config = dict(
    norm_eps=1e-06,
    rope_theta=82700.0,
    warmup_steps=462,
    doc_mask=True,
)
Each number is 500 + 25 x the weight over the matrix's rms, rounded and kept within 0 to 999. Layers, rows and columns count from 0. Numbers have three digits each.

# q: layer 2 attention query, 64x64, rms 0.342, rows 0-31, columns 0-63
# k: layer 2 attention key, 64x64, rms 0.345, rows 0-31, columns 0-63
# v: layer 2 attention value, 64x64, rms 0.501, rows 0-14, columns 0-63
# o: layer 2 attention output (transposed), 64x64, rms 0.549, rows 0-13, columns 0-63
q0:469488463563516483487461482504466482511505451512518526502458539507514464555486481497526499455498543466494472479536498482507501498512486513524464531458500487495462510506456508509509537514508504
k0:476480511493516463501520499460514510522526513458481436533431533511499467506478564469445481489500481517518462497463534501498493538463520500480481454486507494531488503467516519530480489497545513
q1:501509503455498510498539528506490560550505487495499492497531496492482497492485529484441478520515484544532491541448491491516469543482517493510523458530511501501549473480497529518518474514515476
k1:485486501514494512500475519501520498472529470496501518481489512496476467527535491508500506521504518478503516507518469505514481520516498523510488513498538501494494512497499487490502513510487525
q2:495471480462518464482483494530495539552461475508476493504487551477528468525434605459431473549536559572537451537434504513532435556454461509542535477535544480507547390458494522566483507550538473
k2:520440503493509534508502483467486540475537479464470501515460498520496502536480532499480544499482514493492430481507510450474500516510473527515463464507526484515495511481519552546510505510524495
q3:527471518524485504560491497474512488437538537509528496497503452513472520488544439527526513481483416487492556480535505511467550461522579478513479504473456495507476546498475510430514485473477521
k3:500537493502493484485469512518487500501454525497504482473501482473503509488534490504534444498515511503495536498494472534502469542481520486472536505479483508505503470479503447455497503491488522
q4:450433527514496490481533501468466514516449484498496453438547545503536489514494532449490485516538505510495481495489460449430489508470509493537508454507553504504507448488469504492465523544470487
k4:493512497497526502491547464544501461491549491500505519497522478508484503530476489491508569467475494475513534496509533488462534458508485549529474508512523538507519507535499526491507514525500489
q5:520534440486502550510489545476475514444476455512526496459540483515534517496521473560474522469474411471453486494572461508524509480535451542449520550494499542486477606547536474527469460471510491
k5:492545450505497494508514462496473494481496475492507456502510494492477518517520455525540504481475462522474536476537504505543523481523462544494506550456509572492517486561480458508497530466459540
q6:524539499515500470529479482464526511521505542551557483501462491478511524510462494496540521487510456508506551474494503499501487543517550487454458500474481495497500511472522500493511475527501503
k6:484464492508502489456476490501507508506507480490484521504503505512481511482531490464490450506521547510505489504496459523512465492501504513486468474522474475498499487497495478491488529517512525
q7:484470533518509509485503499477527528516477444529466507509485490514490519504487483497479490486512514506514494526488486500473463523500487551526505521546493516527493502493474524511516516554463535
k7:479494544550511488485500547545479468499527475501572457431535483543438499541453474517467499465463482470551512493513550491510497492500533499518502518509491487463465539491486445464511443461502547
q8:543490523497469498488497501499486536497487538512473478505493511516501485487501487534503511486514515514505509503514462500525518491497495476454527490475502449492490521502511519500472506502507465
k8:478551498486497550510502511519505491510530491479476493447476477483495559483478481454502431494530560445469487491505488505493465527507531502473549516525534549504461505468487506504551514545505496
q9:491474518486511499480505519520539559535486493516505495521474507493533493488508491473476499558527484512496509487472493468462520488518513482511509505518505495515510472481490509461525486521479527
k9:501510515512525450448457542518537537539536485486504495436498510471488495512475519486467436488468535517539474540438544540478456553472519475470509479514507499504474477424498488493530463487516461
q10:450469502521503514500483480506491504500478477496496470494476499487509510482521511471472499511520507478484511484492479481465491500510520501542503518521523498484518478494486506510491511505497524
k10:498482489512533480526478474506515495495530528484469454513452500530469509479467562460464502486497528505522500502452436518484485538452513467484506426539537527511508452472505523496502499500494498
q11:526472496521511493476464558513530495508517486498512510498482506509475491511532495516504516503518480540502496521536519479518505482517507482516487496499451472496488491484507477486485498535494512
k11:465472499528492463474493536486514495491471475504512512522509495522538493475520495521486469516504506537501483468480473486503489515475496469474509510508523491481469484484503472520509511516472462
q12:474459506534485479491529503477525514508506519494530517501497511488465494493472504485507508468507504498509499481490468515499470516484506480483514456512519505512505473485489480514492506525505492
k12:493464526559505521453545488521486471451462500484510456532507472529537521468501473510520537476503538443464532464492443464475521497577501485519523525553530544486479545504481479477469478504557506
q13:487490473522517519485540495492548491516496440482479522531515509486504483487510519466453503536519480488500499509492450465504461488474472520508509453507560511481501515494524514481437478513497535
k13:494513495520503482485521493479567493498528499518558493522510468469487495507493486501456493525484487465512506517517518515530488513512487527501492523491541505466487494482534490493464518514503488
q14:494515468491479511489518502507518520473508516499543517529528512487471506499522465482518512512531484493500481512505513500514520477516462517498514513513519512504508537497537470518494530499524505
k14:547512485509474469495516513538506533491543503508502486492488472532515506487492485526472509525480478541475512486532484494502543497508497518491550515472513479480511467544505548521524520493521520
q15:533506481525499456535490514520537541520490479548516453492535475518511491539491496497521511523514494503508479517498480493481501518473532493498520486482491529506522506527489475504503485502526497
k15:515495480469534503500517534489493503468532477489528480521457444469542506461507470501536534481528490495506515517500531463519555539509524512485516495499488489469520448518488473498541523484520508
q16:520546500496486502503501500489536479436526539507502523503514462495498540453515525462510517507477445492481514478511500547517562473563502445464515508471464542484469560493572487471511468464499494
k16:470527484518494471486509477521488506538471507500503527530484502474533497484498498487504487475488475542496504512484503509469496489513502479498505509481519504508496482520464489480503490513496507
q17:477431470512519479501496477499445494521459447476505493490481531506518501542444496527510477497497568532491469455498510475484439530447458555538492493516543446516533444453444511550461541503499486
k17:504459517502530536532510506475506518457539506480478479506487515517477476509473526464459504546521503486499452479526511478519483540493513495526457475518528496503501518488545537553476514514536498
q18:416499459504501492462488466481450487503481464492494483473463527528533492501477474543531507480465510476492503464526501472478483557473471536515484517484559501509497560484482497507454511473532443
k18:499494465492532525509514464501505479537504507516502485509510477481505504480487507473491483517513491479500493492495517511518536471522498498511491489515503518491506470544497540499516493516516477
q19:537542517437506475492495502503490511525509524500484543517490508467516497485446562462463533513490469519526475527460496553497482497519499498481516478515548509484529455480526543507489494506522480
k19:553472481472500488548451514470508507517522474478500468482475525504455494509484495494486497486526539488495492523502510516523482501469478517476455455458497467506517481498524544485507534526515525
q20:492527515544479506573493490485491456457560527514548504524530455511465524489553370508595509467457449462456594439563512477507525452529558534511452538442479498526462622535454459396556473448472525
k20:486539505521486485485486487524524485511476546517525507497505449455498517487531475507549494493470461482498582493514484518525533490532541486479509541513460519495520528501488439439506472492474505
q21:500488505500534483514521509547526495464504515511542504499454466491484518536505496517531522518521515504498526520533480512473540507516554458535470461507463457488471487502526479471474503526495517
k21:474459479498495443453475499511469491502485520483504518489484511480536489491530518475520495502520581527506508501462486496458461521505511503498522501488507453485470562449516454496460487516470518
q22:498478521486525515483506529513523502475528507506475515502462521502481495512531560527454519508534509560499494520520487504529506509482495497535465477502466491471479497514509505545510496512499489
k22:428456494515479507489511483479498492539502484506458559519489525495516472482468566459467482530486548544520461496458472499471491499472491493511491510518522481467450498431507509539486501550470453
q23:490481476491460502466449509504514478496489504503488506484496499497526521499496480535517501508497496494485494511539537477499538502504514464511522536493471481532515504483479490459474509515489481
k23:563523483480542495490471473506523482518541512475484464448497505514528537541498508505511483478542501482486489480491475474480514508475532492467488492452471531511496530500487512505529476458510487
q24:514531494470507481481533489494478532529500503485528479522503500515529488487482455493494485543458470474485499486485545484487523501473492515479508497505489477520485508503495507462487506484492504
k24:507481500476483482512519542534502500507494483520513494498516548490446460484527482569520488471472462468540500513524594523498517501525459490504535529463469514528479505522529481497492459459528520
q25:512516518462492499516489512550527512497494505558501534500482521480504515532491500505502461510495492530496485511484507489504493490519513462523471502487502474511461497488519501496499509557500475
k25:461467513471523478498527505511501507491513496495531509546517498518483477510522453562541528445461500507507499462468493478521509487493519516508467506515476550509450608500485462477449497468452475
q26:486456496512506464513540500504499473526485473482480520502477507492534506501477505523519510485478494531519510543513532492473528499483529488539483475504482487490494470495494506459476481526497494
k26:506471511522527489458489483530495461505482523497531466477543517475484486459531542483465495497560513509474507489487506502541500534516474509531513495508531441530487533540503480490453504489525490
q27:508489495527523496542500533524497492511490498536486505493529534500481490485507493500508481476514487512528511482497534510493488497514495502518495478491474506541510503510488495489528523491475536
k27:522515522500509497505463517511518550526465489486506489462508487469521458493500541466501447509545503527493491523485502497532493494474544503539483486510462430502477439478488545543552515490503513
q28:492464511493514468508490472481484512518539497491491487470534490506502512486482493546517485505495511507473503473512556516480479503510534506506517513480486472493505525504478508476455503517489504
k28:547483496511560538516460525481521499487479466553489478525501421565503532468535494509487510520532500439500512479498466427560592554510545442530487468528505553520507467528519528503514494541508488
q29:492468501545493505480523499482472512505457480498517517500522509486465500505503484461500525507503499506473513510508491491504498476532500474507499510492505483503520466508460487505480516558494522
k29:512488510517472453509485528485537520474493466458470501509476512543509507518511489469475497486503503523485487506485456485488441543479481471469533450546540505510482504511482476530512525535485505
q30:513494491523501508515465515455528511457522504478494476445518521483486478480533463535521502494468503523516513508560518529505468493489527524511494493486484460486494479498473501491480506469519539
k30:492519460515469505507508550492499484476487484490505493523496489494489481510483512516460480506539483493480481522504488491518523502459510439505527509501465530527486491458521495498478515508498516
q31:503494526469491511450482530508457462486473471478498512483527527512539477535486492497433491461469466513542492514503505461477497499495492528554504499550475504491488497468470510487527509480502509
k31:507495508529515464536468508527544442520513544522494462469494475509477514534441500479510544487506489493509516482494521500479512489485489508487427518501527529518502471528513526468501522510482531
v0:504533497501501500520480506459490497504480511480460515532497493480495516486505529472507504499514494532501493482468503534500534510472481479499519473477493487521480480482515502488481497532513518
o0:501507513513504501499501507472498501532476496483483513506496493501482498523498537519514473482494490499500467498474480534508484499500505535494489504457485508507512484509465472474479491506499523
v1:508496522526464476484509522481504495514504533506481504470472507481528497482472505518501502505499486521499486505477482489484501499471479525500508493493530474497474501464532519493510536526498470
o1:510498504505504495498488502500494505514502503534486501486495488492510528513463551512515500494496461485486480525513470491494486490513483522498522493486503494495486501505531493486502504545509478
v2:483507527534506491529488457481509481486504480512527512516496513482517521483509481516470510472496501508502507526511510517492467537516506531500471512510487471479518497521478502502533479516515537
o2:489489522492502508538481479480539504503508499500501530520526489487533513475525487495492507526503510518482503485499520516444496531492489533518472510518495476500518484508480542506510519508487513
v3:480500493478484502501526502503509503533514436501488472502494528562473533505515533496482487516502507478500496485509484513481547467522505456486487502515513521512502452512496498499504487494501504
o3:497536518498488468497529491515500490511482487477509496515477509506482488470506527472501488499539495487500489476483494546497525491526489475463483482505522528498486520489499521485501505473487494
v4:481498501507515483494505502509486523513491465460473495511482485495496510484486489466495468519479482504502487513503532488494490509503503496527490475510512488519507524526491523490492497493525510
o4:489493504501511491491492504481484501516497483474490501510487496512530496506498540496486491501496479492515454485508521500496501497517502513514462491502525498509504506494503517484507504486508484
v5:523480485517526462514497509534510454490498508524502524505472453473508523462506502475526469490516517526494510488517520477486508487492515471506508485497485484516533540507492483502496510487488498
o5:510472510507509501485508506491487478507499501484499499503483477490504507502504464505507474503477518518491528497499511491526493477510505498515497511461471479490522501494496489529497495502488489
v6:495512523507476465487506486457489500502518507511498517492512514521563471487503496545479494492492503489508505497490508464480472506498508545523491508506473475507511502513500522501462485545488491
o6:514506506505496515488502455520528492516502511522456488484515485505532492467479512478487505496517496487474526510487501440455480513506501518484492502522478498522510489505519506495492499525502491
v7:505496534503493465485505469493482518520524467483512498521526496489513504494490484476486484474498497505532511540495508509511493482535475501493498485510502505537521497510512502499540491530498500
o7:503485525494501476519485472493495508506523470491481521502511504489500520510520471487495464511487523501509532504487506478456500506522509494509470467513514525513487507507509488496526531521500514
v8:487500531487480487472490488545488434539524513498504547499476503495531509498482519503500497484517509506508488498465507495503491483502472492496532515520483549510526486490508504520508532501498483
o8:494509508493487496496473471505481481505515530513504517482501464509514526496489548513520506481499506474493478522482512499504490498518496456484521498486507531492501504511520504500505518505510519
v9:521515447469522508495487527517515453511492473483501502505500494513467502532514509480510525512525500482476499467477515477520512511499527476486501463523479511481479494533482489494479513486496501
o9:513502502488507492488526504492492487502480513454515497509501508510508486512504463518502490530493492489505521488476521512553479508469504495484513494484491501481496498494495495507483490462485507
v10:496477493492462499476494472540517461528513518532482499480538504521491498496485487506517515523474483473499506483505507484511485517511503486493506508515467522507490502494531507502448524501502470
o10:498497501507471468482504500528490479504517519522504506495510499522538488513486472516510530459511479475493538492502505475513492500481494468501515506490480516498476503501498489511502519491504488
v11:487529494481519509486522512507501487524507494497480458470493501510486494494520511515459461499502501514513498501496505519445474520508507470491482507518521458491503494506511490503541525549500457
o11:500532523509497512505521525499506486508498478486491480488490499494502497483519528518511483497513491498520464501502508522476494504489496478473498514522496472496468496499550507489532496521498456
v12:489516525528506509505484529470531473477479517529471494509498515495485484475506527552498499515505499539513490469509500506462513514485486472497515494464492526523509504464515534520460511509499480
o12:489527510531491508508513516528500490496485503532487479482489501519489495495483564528508497465516499496488474500507501497494489502523494507493540532460506495516517491522493499504492486501507499
v13:493525500471512498509546480500465533480480501526504462502532540510510493484518498494510522480501478477499522509498486528516499473514508527494468489499494441479501494514492495488530488505503522
o13:501496507497517510508519496481499519496489482500509510497510514481496475487519437492503502514510507496495529500499474510481492497494499501493465492515473485499494505503490512490494503519493508
v14:489493503486529517510502525505497495486502513532503456497519507512494473528499508525500514478483492507503508491526485471482532526504492510494482529503478517530506471543491510518512523499488509